config.yaml
attn_scale: 0.177
init: "normal"
init_std_down: 0.00571
weight_decay: 0.028
max_seq_len: 256
max_steps: 8117
Each number is 50 + 15 x the weight over its row's rms, rounded and kept within 0 to 99. Layers, rows and columns count from 0. The size before them is the row's rms in percent of the matrix's.

# q: layer 17 attention query, 160x160, rms 0.189, rows 0-21, columns 0-159
# k: layer 17 attention key, 160x160, rms 0.19, rows 0-20, columns 0-159
q0 104:58 55 75 46 60 59 46 67 43 68 36 41 49 59 35 59 30 53 45 43 40 50 79 41 67 67 82 45 52 50 75 55 46 47 40 41 36 68 44 53 44 59 76 41 28 36 73 75 29 38 40 43 43 57 35 49 57 37 41 70 49 61 39 55 64 61 37 56 16 35 62 22 47 67 57 36 55 52 42 60 51 39 34 59 43 82 56 51 61 48 46 60 52 61 52 54 23 57 59 78 54 11 65 57 59 66 49 70 90 76 57 36 55 23 21 34 51 29 40 76 57 57 67 57 66 73 78 24 59 67 53 38 53 30 51 37 52 61 44 56 53 61 64 28 44 57 38 37 74 28 82 67 50 60 69 39 74 34 44 51
k0 097:34 30 52 27 51 72 45 35 37 61 76 36 19 60 59 68 40 53 19 42 58 63 25 35 64 79 59 45 66 55 42 58 56 41 27 61 51 66 35 32 47 26 58 52 33 33 45 65 49 52 34 45 38 30 43 69 56 41 50 66 38 65 42 76 59 75 29 83 45 55 46 63 39 14 42 60 19 67 75 47 39 63 44 33 40 59 39 51 56 32 56 63 75 70 50 38 56 44 46 47 25 77 39 35 56 43 49 46 87 76 41 48 66 66 54 28 60 52 40 41 54 38 45 69 59 45 47 56 71 50 36 51 48 64 48 47 46 57 43 35 64 55 28 28 52 40 42 80 69 63 64 68 49 58 57 48 69 76 87 33
q1 101:84 43 58 45 44 49 40 32 59 55 12 51 69 53 65 35 63 73 30 66 52 43 56 48 59 55 57 67 45 37 60 59 69 78 64 38 43 68 55 43 47 41 48 54 62 55 56 45 53 53 53 49 89 54 38 63 86 64 50 53 62 48 53 26 43 64 54 43 35 77 84 42 42 44 29 51 58 52 66 53 52 51 33 57 95 35 67 62 57 65 49 76 47 40 42 62 64 39 67 61 50 62 84 60 81 20 36 56 60 29 54 38 53 49 57 40 73 85 51 53 52 53 39 41 59 43 59 32 35 61 51 31 56 33 89 49 46 56 47 34 51 41 48 44 85 30 46 66 56 31 21 73 24 40 65 41 59 42 62 51
k1 096:45 28 63 67 45 46 56 40 38 47 70 45 36 57 42 69 72 40 34 55 43 64 65 92 61 57 49 31 50 32 74 27 44 65 61 48 83 72 68 52 63 38 54 63 38 36 23 76 38 53 69 40 57 45 65 50 55 39 43 60 21 74 57 43 33 49 21 53 52 35 60 26 69 35 43 36 53 19 64 59 53 65 51 79 56 25 49 45 54 70 38 55 53 41 45 64 37 70 29 32 64 45 64 58 40 68 55 48 65 33 29 40 56 42 64 26 62 78 50 58 41 58 52 39 54 49 52 65 42 83 52 41 48 54 70 56 29 50 67 98 71 58 39 45 61 28 17 25 46 40 42 36 41 59 44 60 34 41 52 57
q2 101:52 61 38 33 47 70 82 49 44 36 23 51 76 51 46 59 75 47 52 33 66 52 44 40 55 46 62 12 45 60 41 44 37 68 40 34 31 45 56 73 68 61 38 44 58 20 59 48 60 54 38 69 49 71 51 42 25 65 34 45 70 54 78 75 85 62 61 27 66 56 15 37 51 41 80 39 45 36 67 47 63 65 54 50 61 53 61 49 49 44 42 31 67 60 69 54 39 41 45 69 48 60 49 63 50 88 64 49 60 70 41 65 29 80 09 32 68 73 36 42 59 52 47 57 38 42 39 35 47 46 38 44 51 63 49 78 56 40 43 37 53 70 49 53 32 84 65 80 36 65 41 61 55 55 46 55 40 28 49 59
k2 096:41 47 94 54 53 51 69 70 59 58 47 61 45 54 42 65 64 36 49 38 53 42 71 59 52 52 72 46 60 40 51 32 53 74 48 57 43 32 72 54 40 64 44 35 69 56 44 46 43 56 41 42 56 56 31 48 42 37 23 67 53 60 45 34 78 24 30 16 42 60 47 35 49 73 61 31 47 62 34 09 54 41 46 44 53 75 43 77 09 52 33 37 61 80 67 45 42 38 65 69 48 65 70 73 71 49 45 64 44 63 55 72 44 36 46 54 87 35 62 40 56 15 70 52 37 65 62 30 51 64 30 41 54 77 22 35 83 46 37 39 56 53 27 60 37 61 59 60 56 43 62 59 42 55 61 45 45 42 69 46
q3 100:33 62 44 55 60 35 53 31 68 33 64 51 42 63 49 36 31 55 45 33 29 54 39 81 84 42 77 45 39 62 42 35 62 45 57 62 53 44 52 49 60 43 30 28 54 59 40 33 29 41 75 27 51 61 40 53 28 42 52 61 34 71 28 53 15 56 35 39 63 44 45 50 51 59 55 50 60 42 56 44 52 73 61 36 50 99 61 29 41 29 46 56 76 52 54 65 61 73 65 73 27 36 63 81 30 17 50 21 40 44 55 48 56 43 24 74 42 71 51 44 62 55 36 44 47 45 35 77 80 56 48 33 63 53 47 54 28 65 43 39 45 50 62 34 50 31 44 63 46 58 77 11 44 63 40 34 64 50 47 46
k3 106:43 67 48 72 69 38 46 83 55 47 43 82 63 52 46 31 33 47 48 66 35 33 68 27 40 34 33 70 48 35 55 59 72 57 34 43 34 24 49 40 43 46 36 63 28 66 42 61 58 37 78 52 83 48 71 63 54 38 52 65 51 57 60 64 26 50 33 58 40 34 72 55 27 72 57 83 50 44 54 59 56 36 60 68 53 63 53 48 42 22 54 37 47 56 57 41 43 54 37 84 40 47 65 46 39 48 82 45 47 40 54 52 22 77 50 67 67 61 40 39 61 47 44 30 91 30 36 47 65 36 29 27 46 52 06 51 40 39 33 61 66 43 38 67 50 40 55 63 31 73 72 45 54 71 34 49 60 57 52 63
q4 097:34 48 16 70 57 44 35 39 50 57 29 50 57 40 28 71 45 48 58 61 56 49 83 52 30 82 52 52 64 32 67 15 46 81 59 78 51 66 36 42 21 25 35 61 66 83 59 41 36 51 34 58 42 67 66 29 59 68 31 44 81 47 66 64 48 44 30 27 53 20 55 23 50 41 61 57 45 75 42 66 30 36 35 34 49 54 45 62 30 63 26 43 40 48 42 29 33 37 61 48 50 55 42 63 20 77 32 64 46 23 51 36 65 68 60 49 32 49 33 55 47 56 66 48 45 65 33 54 56 56 32 54 67 47 62 66 61 50 37 79 47 62 61 38 61 32 28 48 63 55 57 43 30 63 49 44 45 56 30 57
k4 094:74 53 51 45 55 43 38 56 35 63 33 20 54 26 40 53 16 44 47 66 62 64 43 66 58 53 36 47 78 67 66 33 45 31 58 52 42 56 48 41 46 64 50 30 23 69 43 59 47 52 38 58 30 51 29 44 32 58 58 48 60 23 63 56 68 51 47 19 22 47 65 48 47 61 43 54 40 26 68 69 58 25 39 62 57 55 46 55 46 44 68 65 70 67 48 31 38 64 44 59 40 44 42 53 08 43 47 84 44 67 61 28 55 36 38 34 58 68 23 51 45 55 46 54 36 87 30 71 52 36 49 60 43 57 57 43 58 43 13 95 45 85 51 57 46 57 60 32 20 69 66 46 47 40 24 58 44 46 43 40
q5 107:50 34 60 71 52 65 45 46 56 37 46 43 48 58 33 57 38 69 20 52 65 66 59 69 50 62 58 47 07 64 36 58 57 31 86 60 61 70 63 55 68 41 60 52 46 36 46 51 52 49 58 82 28 69 61 61 47 29 53 59 67 29 69 68 61 45 59 73 62 62 51 50 06 61 47 63 37 84 35 61 34 57 52 43 51 43 67 52 39 43 26 27 51 49 37 58 67 48 70 49 35 27 33 29 68 49 61 70 65 33 36 45 83 60 33 46 41 72 41 68 51 59 49 39 61 58 45 37 49 42 38 53 45 54 59 22 33 32 48 62 28 48 79 88 72 65 56 33 39 39 50 28 52 65 51 60 77 74 54 55
k5 111:24 19 64 51 20 58 38 36 40 61 90 68 41 61 39 33 30 59 42 31 51 62 56 54 24 73 52 34 30 41 60 60 58 48 46 48 42 44 53 47 65 57 64 27 41 34 69 73 56 89 35 87 41 56 65 37 67 27 50 54 63 43 55 54 56 52 68 51 47 56 41 61 45 54 46 54 30 63 45 48 44 36 62 48 55 34 37 61 45 53 48 78 27 59 27 50 40 58 99 49 66 40 60 59 46 53 36 50 68 39 40 40 28 34 63 58 23 30 20 35 17 33 47 62 72 63 56 25 30 35 63 50 45 48 45 43 54 39 39 77 38 67 33 61 54 64 55 45 53 37 76 72 58 52 68 62 48 41 49 31
q6 106:58 73 60 29 47 55 34 47 39 52 43 53 27 41 49 48 75 59 55 31 43 66 47 57 47 58 44 57 38 43 75 75 50 56 39 65 41 48 19 34 62 57 36 67 54 67 63 60 72 45 47 57 33 71 64 44 74 67 52 29 39 49 28 41 75 56 93 48 58 73 69 54 69 66 62 42 41 52 37 53 43 64 86 09 67 44 56 68 45 50 51 38 13 47 27 52 51 64 41 69 51 71 81 70 50 46 58 61 67 32 47 68 40 51 43 56 58 42 36 30 43 68 26 44 53 73 47 44 47 62 68 59 82 40 61 61 29 58 23 64 46 37 48 88 36 51 42 59 57 16 37 36 54 59 56 47 58 27 47 49
k6 099:72 56 55 61 70 71 61 41 57 47 46 46 36 53 57 40 76 33 36 51 55 60 22 49 59 76 54 62 49 46 66 29 42 43 57 54 69 55 90 41 82 71 39 40 54 35 26 45 36 50 38 32 20 61 72 60 56 37 39 89 40 60 39 54 58 38 43 48 53 73 61 16 43 60 51 58 76 75 63 51 66 50 49 54 90 48 44 53 54 46 46 45 57 24 49 54 36 53 43 45 50 56 34 55 23 67 73 41 52 67 10 45 57 61 61 61 42 41 61 35 33 62 30 84 55 64 46 39 31 61 48 40 31 36 57 57 44 29 44 57 71 40 64 47 37 68 64 33 50 54 31 69 22 76 40 54 76 72 54 47
q7 103:47 44 44 29 66 50 67 60 47 60 51 41 55 22 45 53 44 26 43 57 48 50 66 34 69 39 43 91 47 65 57 46 55 44 44 37 65 31 40 37 40 47 49 40 41 25 44 41 91 34 40 58 20 58 46 42 48 57 57 55 56 80 66 43 45 39 51 91 54 52 59 58 36 44 30 40 36 53 71 59 60 67 50 66 56 49 38 29 36 29 60 56 35 47 24 52 25 46 41 37 51 27 55 54 34 26 46 50 55 47 42 42 47 45 49 58 65 64 60 83 47 27 46 68 79 47 52 70 40 27 53 64 36 26 51 32 69 24 20 48 46 77 71 56 39 50 36 40 99 33 72 52 63 45 71 60 28 27 56 36
k7 096:44 50 52 63 35 44 53 53 36 43 21 48 52 43 55 79 69 56 78 31 40 46 65 46 27 55 81 56 66 67 25 33 51 30 51 34 41 27 45 65 46 41 67 28 53 57 53 38 74 24 56 40 45 47 49 65 53 39 86 49 31 56 65 59 60 49 49 79 46 29 86 19 49 40 76 44 52 56 43 30 54 57 58 73 44 23 45 77 33 73 56 67 89 34 37 38 47 15 46 51 62 37 78 20 53 36 33 57 55 53 60 64 30 70 58 49 52 53 46 70 32 49 47 69 55 35 67 68 29 38 48 41 52 43 37 60 50 44 60 42 21 48 51 42 49 72 21 53 68 53 51 40 31 52 62 60 65 66 43 45
q8 102:55 50 85 58 55 47 45 79 26 37 35 54 60 14 78 52 42 73 20 60 38 54 53 57 33 57 52 53 44 41 51 61 34 61 25 51 65 36 57 21 45 74 47 13 42 35 59 57 62 33 51 63 64 23 45 32 42 37 53 62 48 31 39 38 57 47 54 46 80 14 63 85 31 86 69 34 46 49 45 51 53 61 55 27 52 34 42 53 64 53 75 32 44 72 63 70 67 31 44 52 49 65 29 36 52 61 44 49 52 55 57 61 46 54 45 61 36 60 22 49 44 54 50 32 48 52 55 76 30 42 61 46 57 27 44 44 54 51 46 42 23 54 62 37 57 48 78 42 31 71 45 59 28 07 33 38 56 50 54 45
k8 100:50 49 77 44 42 52 54 54 61 22 43 75 76 34 47 61 14 47 11 30 62 53 44 49 44 58 54 25 53 45 68 43 41 68 41 64 58 49 36 41 46 41 34 30 58 55 66 49 31 53 67 39 08 12 64 41 69 57 64 39 53 34 44 44 34 44 56 56 40 42 31 22 60 50 45 60 40 48 46 43 33 64 46 37 26 60 40 39 66 27 29 27 59 49 58 42 53 53 52 69 73 37 65 54 48 45 63 46 79 55 41 47 57 58 72 59 40 23 79 56 32 55 35 40 40 71 81 80 54 48 61 40 46 49 58 55 54 48 90 24 28 64 37 32 64 55 62 34 59 69 38 49 56 15 47 59 41 59 69 51
q9 110:53 64 52 53 85 59 38 76 07 71 55 65 41 49 55 64 48 50 78 39 67 72 64 49 73 31 41 46 81 54 32 82 45 59 48 65 37 46 42 63 50 65 44 70 37 52 18 40 51 87 52 59 70 63 54 47 39 38 75 75 44 82 58 31 67 63 63 60 73 67 55 32 75 45 59 42 39 62 40 35 35 65 31 49 48 60 38 28 39 49 49 38 52 53 66 47 69 40 52 49 58 50 27 22 94 73 50 69 63 50 51 43 42 46 55 51 53 70 70 59 62 69 61 51 49 48 43 62 19 46 56 58 59 50 52 43 76 49 25 32 54 46 62 33 71 42 57 35 31 63 47 66 65 64 42 59 64 48 64 37
k9 108:25 60 79 46 59 49 27 41 54 30 51 39 61 81 22 46 38 58 65 45 90 62 47 62 58 38 69 33 29 48 44 55 22 43 49 32 54 58 44 81 56 56 45 33 40 34 39 31 47 67 56 47 26 63 37 75 47 41 46 44 53 24 40 40 64 33 56 49 55 34 59 47 58 60 20 61 39 42 43 41 17 56 52 57 23 40 36 36 64 42 42 53 24 61 50 60 47 37 45 50 50 14 34 50 35 49 63 50 57 65 46 46 38 25 64 64 47 44 64 78 42 50 72 66 51 51 43 46 34 71 49 36 50 48 92 48 33 53 04 37 52 38 35 28 70 41 55 60 88 44 65 63 36 72 44 55 52 51 65 34
q10 109:33 30 59 38 54 43 49 74 36 83 52 54 58 56 46 35 46 53 26 24 38 37 49 74 56 43 75 93 53 41 73 54 61 32 31 67 67 42 42 68 67 51 47 83 69 46 70 54 19 66 50 55 47 61 23 40 59 59 66 44 59 27 47 58 40 44 32 40 16 49 45 41 29 38 63 52 40 54 61 51 53 58 53 67 64 54 25 61 37 34 52 40 33 50 59 26 49 39 54 61 45 46 16 48 38 49 38 57 61 50 41 45 47 00 42 35 90 50 46 61 50 31 67 61 36 41 57 52 38 55 31 42 24 57 54 71 47 54 41 54 42 55 44 74 29 44 69 47 86 47 63 64 27 60 24 50 51 66 60 54
k10 101:38 13 57 53 66 60 68 55 54 71 33 42 38 63 63 74 40 57 51 31 39 44 55 38 64 61 11 67 63 58 65 46 69 57 63 41 56 38 35 54 53 51 57 53 65 82 48 46 54 47 30 61 48 46 30 28 59 44 68 51 63 65 62 51 68 52 63 50 43 71 67 50 36 19 36 31 52 68 72 67 70 59 62 45 33 56 71 61 64 80 52 71 59 36 37 24 76 48 32 58 53 57 41 75 62 63 56 51 40 52 21 64 40 50 29 44 58 69 65 36 35 45 51 03 39 28 41 44 70 58 50 41 45 26 43 40 33 43 43 68 51 41 47 19 54 58 49 57 65 33 61 55 15 34 31 35 54 34 86 50
q11 111:62 71 45 56 58 55 78 39 57 48 59 37 50 45 53 25 57 62 33 35 54 44 59 77 67 61 70 60 67 61 35 68 46 46 48 57 19 57 55 44 36 50 58 67 47 67 71 60 54 65 24 29 37 54 54 47 62 49 66 14 58 45 48 78 25 60 60 28 42 68 97 59 33 46 45 71 54 32 08 52 53 61 63 74 55 56 39 26 51 58 43 56 56 58 44 51 62 43 51 46 49 46 42 49 67 75 59 53 42 79 30 41 35 43 47 52 28 63 24 48 60 42 56 64 67 26 60 54 47 30 55 45 47 58 57 88 38 42 35 52 60 63 48 26 27 37 37 55 69 58 69 25 57 41 74 56 50 92 72 61
k11 105:44 54 42 40 42 51 61 29 52 61 41 41 24 56 88 20 49 83 39 20 58 33 35 48 69 31 44 46 56 70 44 58 52 51 68 47 34 50 69 84 56 41 65 53 38 49 38 38 48 43 79 71 41 63 65 40 40 60 30 42 60 47 79 59 32 56 78 67 54 45 78 33 60 52 57 56 43 65 54 64 41 35 50 56 67 58 58 60 28 44 54 49 56 63 58 99 62 55 43 52 44 49 70 47 32 60 63 51 60 53 19 41 82 36 42 40 52 31 59 17 59 39 69 50 46 29 61 58 56 47 34 51 46 57 29 46 13 40 38 30 54 61 66 68 69 38 55 61 60 22 50 39 37 31 54 35 37 64 60 80
q12 105:68 49 28 41 51 52 51 57 71 25 53 76 41 62 33 56 39 51 43 59 36 61 59 47 67 45 54 71 44 74 43 67 28 31 31 49 24 76 39 37 84 55 25 55 48 58 46 50 54 73 10 38 54 48 60 58 25 56 55 45 23 49 61 38 43 49 60 58 40 19 32 54 66 67 46 47 69 58 71 60 23 43 43 50 52 48 60 55 56 78 49 66 46 43 40 42 71 37 66 56 47 53 56 76 15 50 45 58 43 58 39 45 36 29 38 44 43 36 50 46 43 46 53 49 60 36 53 53 79 56 39 58 27 25 46 56 64 33 83 35 64 40 60 57 55 60 95 30 61 27 52 66 70 18 34 32 70 43 37 79
k12 098:45 51 52 44 27 74 65 35 59 46 34 38 48 28 31 48 61 57 20 81 57 58 57 31 66 38 62 40 58 41 29 38 50 54 45 73 29 65 12 54 59 61 28 73 59 47 54 60 61 75 45 49 33 59 23 36 30 30 63 37 50 71 63 72 37 40 40 53 72 47 73 51 43 54 45 50 52 55 55 49 53 54 61 54 65 63 81 58 46 79 48 40 32 43 25 61 51 45 31 39 39 57 79 62 56 60 65 32 47 49 44 65 35 49 51 43 61 55 59 60 52 38 33 36 55 34 55 87 86 58 32 63 36 60 48 66 47 45 67 50 49 54 29 49 43 41 96 35 24 42 26 53 74 71 32 59 45 85 48 67
q13 107:50 59 43 44 49 25 60 64 43 61 34 48 65 24 62 54 66 88 63 48 72 59 43 43 90 53 46 17 35 53 72 45 49 41 35 80 40 37 58 56 73 36 46 63 47 73 48 48 55 52 66 59 56 24 58 52 44 66 57 56 59 79 90 70 64 71 45 60 81 58 45 44 32 24 49 71 55 49 33 60 47 11 77 53 45 64 53 43 66 33 63 48 32 43 66 57 47 37 74 35 24 46 39 68 20 33 77 42 42 56 77 61 77 43 42 31 53 70 62 54 53 43 55 45 58 59 47 51 41 52 58 46 60 42 65 51 56 67 81 55 71 66 52 39 41 58 63 64 46 48 52 43 70 43 27 70 44 67 28 58
k13 098:46 62 39 59 50 35 27 73 42 43 18 53 26 43 70 44 65 44 58 73 47 70 72 71 54 30 55 29 38 32 35 62 63 63 34 30 20 51 65 46 45 36 43 27 82 51 52 71 63 61 28 39 48 22 30 47 46 56 54 51 73 51 56 79 36 58 51 70 51 62 63 61 49 62 34 59 57 41 39 64 45 17 39 42 61 39 62 30 44 73 55 74 48 56 74 49 44 60 63 54 46 43 67 36 42 39 89 26 40 73 76 20 64 52 58 61 43 22 41 47 55 17 45 43 68 53 63 28 66 66 58 56 58 56 62 28 77 33 55 53 36 48 36 34 49 53 38 33 79 53 49 51 38 34 48 27 54 56 35 37
q14 107:38 43 42 42 40 59 71 52 51 73 42 69 42 36 37 62 80 56 63 41 44 44 40 52 58 38 59 42 59 93 67 56 65 43 54 49 61 54 35 51 54 76 51 73 36 57 38 51 54 37 69 31 45 39 06 51 66 63 48 57 50 58 55 53 32 59 61 59 55 58 44 34 60 26 45 52 48 89 59 46 20 69 32 71 61 54 51 48 57 55 59 40 45 55 38 83 72 27 63 60 50 45 47 28 11 64 29 31 54 35 35 24 60 51 25 40 48 16 44 63 57 60 13 42 40 52 63 63 41 54 77 59 45 69 33 39 55 72 79 63 47 43 52 68 63 55 44 34 75 56 37 55 40 31 73 38 56 74 33 60
k14 103:37 46 61 79 31 65 47 47 47 60 71 59 54 50 48 11 26 80 80 50 59 26 59 84 39 22 43 53 59 58 46 56 51 55 27 42 38 33 54 51 50 54 38 70 43 40 43 60 50 39 55 46 36 75 36 58 60 47 26 64 19 47 65 37 60 36 59 70 51 66 78 69 84 29 22 10 68 67 40 49 67 71 42 47 37 17 43 53 58 68 48 35 73 55 67 38 54 53 33 41 33 59 55 51 47 56 69 63 47 41 62 53 50 49 32 25 44 58 31 43 59 55 24 28 40 34 65 63 41 70 51 41 48 68 30 40 49 58 56 56 17 29 42 51 62 38 60 53 35 51 51 63 37 31 43 43 66 48 32 32
q15 104:82 67 27 29 46 29 50 38 44 47 51 52 39 50 48 64 43 73 51 47 45 91 32 65 47 43 13 45 36 68 45 50 25 78 51 62 53 60 57 77 20 53 48 51 74 58 74 32 33 53 53 30 38 68 30 37 68 51 53 50 72 64 40 40 28 22 60 37 50 37 53 78 41 78 47 22 45 65 65 64 54 38 40 40 40 39 50 43 50 58 34 48 61 23 35 49 45 42 70 50 65 63 58 48 51 32 50 50 57 64 29 60 24 77 31 54 61 37 66 72 45 24 76 46 67 30 28 27 50 71 53 46 56 36 49 48 22 30 37 65 58 41 43 40 43 51 39 54 29 52 46 45 87 65 44 63 49 49 62 56
k15 100:52 44 37 32 42 52 19 49 57 44 70 58 55 54 52 46 69 42 43 41 36 58 16 48 34 39 54 37 53 65 48 51 82 66 49 59 91 56 49 49 51 64 74 45 48 42 50 40 65 50 29 56 50 62 42 62 52 65 65 73 63 64 65 65 47 17 63 88 54 39 48 52 49 72 50 29 33 51 58 53 39 72 43 31 54 47 58 25 59 37 42 40 46 46 67 66 38 33 57 41 55 43 49 34 47 64 46 52 34 55 84 36 23 27 37 75 29 70 55 61 45 29 53 57 38 44 23 64 52 65 44 59 21 65 41 56 70 48 52 52 65 79 56 27 55 58 74 32 27 80 85 29 37 75 62 81 43 55 62 55
q16 116:79 70 57 41 37 46 67 60 51 43 39 54 42 37 32 34 56 44 41 41 82 65 70 51 63 59 76 41 17 40 48 27 99 47 69 85 59 29 79 44 42 52 41 62 47 54 46 55 37 62 39 56 37 27 34 46 44 47 40 51 67 57 47 50 61 31 38 29 76 51 58 50 61 46 30 41 67 45 39 40 56 41 55 49 63 38 41 42 56 49 40 49 54 65 52 65 74 48 37 75 57 36 59 63 43 67 74 25 62 56 55 52 40 20 34 58 52 50 35 44 30 48 54 43 54 36 45 44 70 39 25 63 43 78 28 13 45 62 69 53 37 49 63 46 85 33 42 67 26 67 33 38 38 47 80 40 44 25 42 29
k16 108:47 64 50 31 63 81 43 85 48 59 75 82 39 35 69 24 82 41 75 67 49 48 52 64 67 45 30 41 42 58 53 33 48 52 53 65 28 55 48 56 70 47 33 66 81 58 47 68 56 41 74 43 36 43 38 32 31 62 37 29 71 57 64 47 50 54 47 71 50 77 26 52 46 69 65 15 40 39 68 75 41 44 68 40 44 58 19 39 41 38 52 60 52 55 42 49 30 42 62 60 07 22 54 44 64 47 40 52 72 56 39 60 52 47 59 31 55 37 36 80 40 65 42 43 49 44 59 28 36 42 56 30 61 47 24 48 42 29 62 44 50 63 43 38 67 43 42 56 74 80 51 41 60 44 70 37 61 33 61 41
q17 104:55 35 40 45 49 32 39 52 53 76 58 64 64 18 47 59 51 69 36 48 57 48 14 40 72 88 52 68 65 62 68 63 66 62 40 61 51 56 63 60 47 44 56 37 53 52 65 36 27 58 51 11 71 54 61 80 50 50 51 19 53 50 58 43 68 31 35 86 52 66 45 60 53 64 61 62 37 46 12 42 51 57 39 95 48 34 36 41 52 41 59 32 29 45 65 53 42 39 39 41 13 64 59 66 54 45 41 65 67 67 59 46 67 55 25 63 44 42 60 28 39 57 29 50 63 61 29 49 73 35 53 70 24 45 59 56 54 71 24 59 33 64 59 45 54 55 50 44 54 46 71 58 37 84 57 59 43 37 61 57
k17 101:33 50 42 43 15 59 72 63 11 59 38 48 48 35 63 51 57 50 06 60 26 66 80 69 60 71 72 55 69 50 68 42 26 39 31 58 60 50 41 49 58 63 55 33 60 56 57 51 45 43 39 72 48 65 50 72 65 31 51 56 36 36 40 56 74 39 54 70 44 58 37 28 43 70 29 70 44 73 37 69 49 41 45 78 59 49 59 60 88 47 45 40 29 43 66 56 71 35 65 74 42 45 46 30 39 56 29 56 70 60 68 37 46 53 26 34 43 21 54 30 43 50 66 54 56 47 45 53 48 44 73 71 43 57 41 27 29 64 32 71 60 32 70 38 47 26 37 40 63 52 38 63 46 54 63 29 30 33 59 41
q18 102:23 56 46 54 48 24 53 77 37 80 49 53 66 44 25 52 60 55 50 50 34 60 67 60 75 61 44 67 58 64 37 35 36 48 70 57 50 63 64 57 18 51 45 39 52 25 72 51 37 39 15 50 38 46 28 50 52 42 38 50 55 71 41 60 47 44 64 51 25 70 43 41 56 51 53 52 71 45 48 39 25 64 74 37 54 25 60 62 50 62 65 46 61 54 50 38 27 52 42 51 51 61 33 65 24 08 53 83 45 60 55 64 41 37 79 49 50 54 31 41 62 47 34 55 55 17 57 50 79 42 96 58 72 72 59 58 54 49 79 41 52 32 64 43 71 48 47 62 22 46 29 48 33 42 45 61 58 67 17 58
k18 101:30 63 41 79 69 51 52 68 47 49 84 60 57 76 28 65 32 46 90 77 37 49 44 41 67 69 47 46 69 36 45 40 30 46 35 64 52 32 47 54 67 59 60 46 41 62 78 57 46 52 47 46 26 60 36 60 18 50 38 44 65 69 53 37 32 42 34 57 53 45 37 50 53 41 42 51 35 69 46 61 53 59 46 62 62 60 75 35 28 43 64 48 54 61 65 52 12 51 36 50 74 45 25 61 20 62 45 77 58 77 64 21 58 49 47 28 59 52 57 44 44 48 50 29 57 24 49 58 56 54 52 78 42 39 75 47 62 46 80 40 45 28 52 44 63 64 56 34 36 24 30 21 39 39 50 48 64 91 53 50
q19 111:31 48 39 38 15 51 57 61 41 85 41 35 67 70 49 61 59 56 35 72 38 52 51 44 56 53 57 89 45 51 56 28 36 44 54 29 41 51 62 51 38 76 42 57 60 65 35 57 48 50 48 36 58 42 82 46 62 51 57 53 52 29 51 08 72 53 67 71 52 34 53 92 36 46 28 41 49 47 36 52 42 58 52 43 65 72 67 38 41 71 31 43 41 69 33 22 84 57 32 57 73 36 43 66 60 28 68 49 39 38 44 71 36 62 61 37 68 50 48 46 88 45 53 39 33 29 68 56 41 48 50 78 59 67 60 54 57 51 50 40 66 60 34 60 52 35 12 64 71 40 57 52 58 24 60 43 50 42 53 75
k19 106:43 25 38 64 65 42 47 36 55 77 34 36 39 37 21 51 56 37 50 60 26 31 48 29 70 62 51 45 44 60 42 67 53 53 44 26 22 54 47 52 55 73 49 89 36 62 55 44 48 48 49 26 34 47 73 34 56 32 68 50 34 44 65 31 66 50 57 62 67 43 56 34 37 52 27 39 61 38 42 75 33 52 63 43 42 37 63 59 33 45 52 29 49 40 66 39 80 39 36 17 57 41 38 69 33 27 31 74 24 67 44 51 60 47 62 38 57 78 66 64 84 47 69 35 48 56 75 69 51 46 31 27 22 39 65 78 62 66 46 55 39 63 67 66 42 47 37 44 61 64 41 26 48 32 59 40 53 73 31 70
q20 098:46 23 63 42 58 58 51 48 28 37 58 57 44 52 27 33 57 55 73 50 36 52 45 35 43 54 54 58 45 51 71 68 12 55 32 59 43 46 64 55 65 40 69 70 23 73 62 42 44 44 38 72 53 54 55 39 63 58 25 64 62 69 00 59 66 46 78 40 34 73 66 51 20 45 47 34 32 66 51 26 26 46 42 47 67 35 30 43 58 52 32 38 36 64 52 17 43 57 66 53 80 59 53 48 43 54 54 51 32 53 47 22 62 54 38 25 45 57 45 39 36 34 45 50 43 46 25 72 40 57 51 38 22 71 61 38 59 40 48 55 21 47 61 48 60 85 38 22 49 35 43 54 38 25 47 39 28 34 46 39
k20 098:65 27 38 31 26 51 68 67 76 21 57 52 71 66 65 55 69 78 65 61 52 63 44 54 72 47 44 54 54 55 45 47 41 64 50 53 28 78 81 36 37 46 61 39 36 41 40 64 38 74 57 52 48 58 46 44 62 47 39 30 37 70 20 42 68 29 58 52 57 66 84 63 35 40 37 50 49 55 46 43 69 66 65 32 40 30 36 29 39 37 62 50 31 51 55 48 56 71 37 67 76 52 62 42 41 71 56 84 61 87 31 48 51 54 73 69 45 75 45 65 31 52 48 74 23 37 38 58 56 48 77 46 51 58 61 69 67 48 30 26 40 75 34 63 41 38 50 38 54 44 48 61 32 34 40 22 39 36 49 66
q21 104:32 51 58 58 43 67 29 54 64 57 30 20 62 36 52 58 40 44 65 38 36 71 45 52 52 75 65 66 54 33 62 47 37 29 22 23 57 69 53 45 45 31 46 50 83 70 58 54 38 61 42 31 32 31 61 54 57 61 56 45 58 58 76 54 52 53 96 35 58 69 33 44 36 47 58 36 41 51 61 62 64 52 16 53 47 56 43 58 08 20 54 43 57 52 44 51 29 63 63 49 65 67 45 51 41 58 41 51 38 48 34 68 38 42 59 81 62 56 53 56 70 40 44 14 65 66 29 89 58 39 56 59 58 51 54 40 60 25 71 44 52 25 44 24 60 38 52 79 64 49 62 51 50 24 56 74 54 22 52 56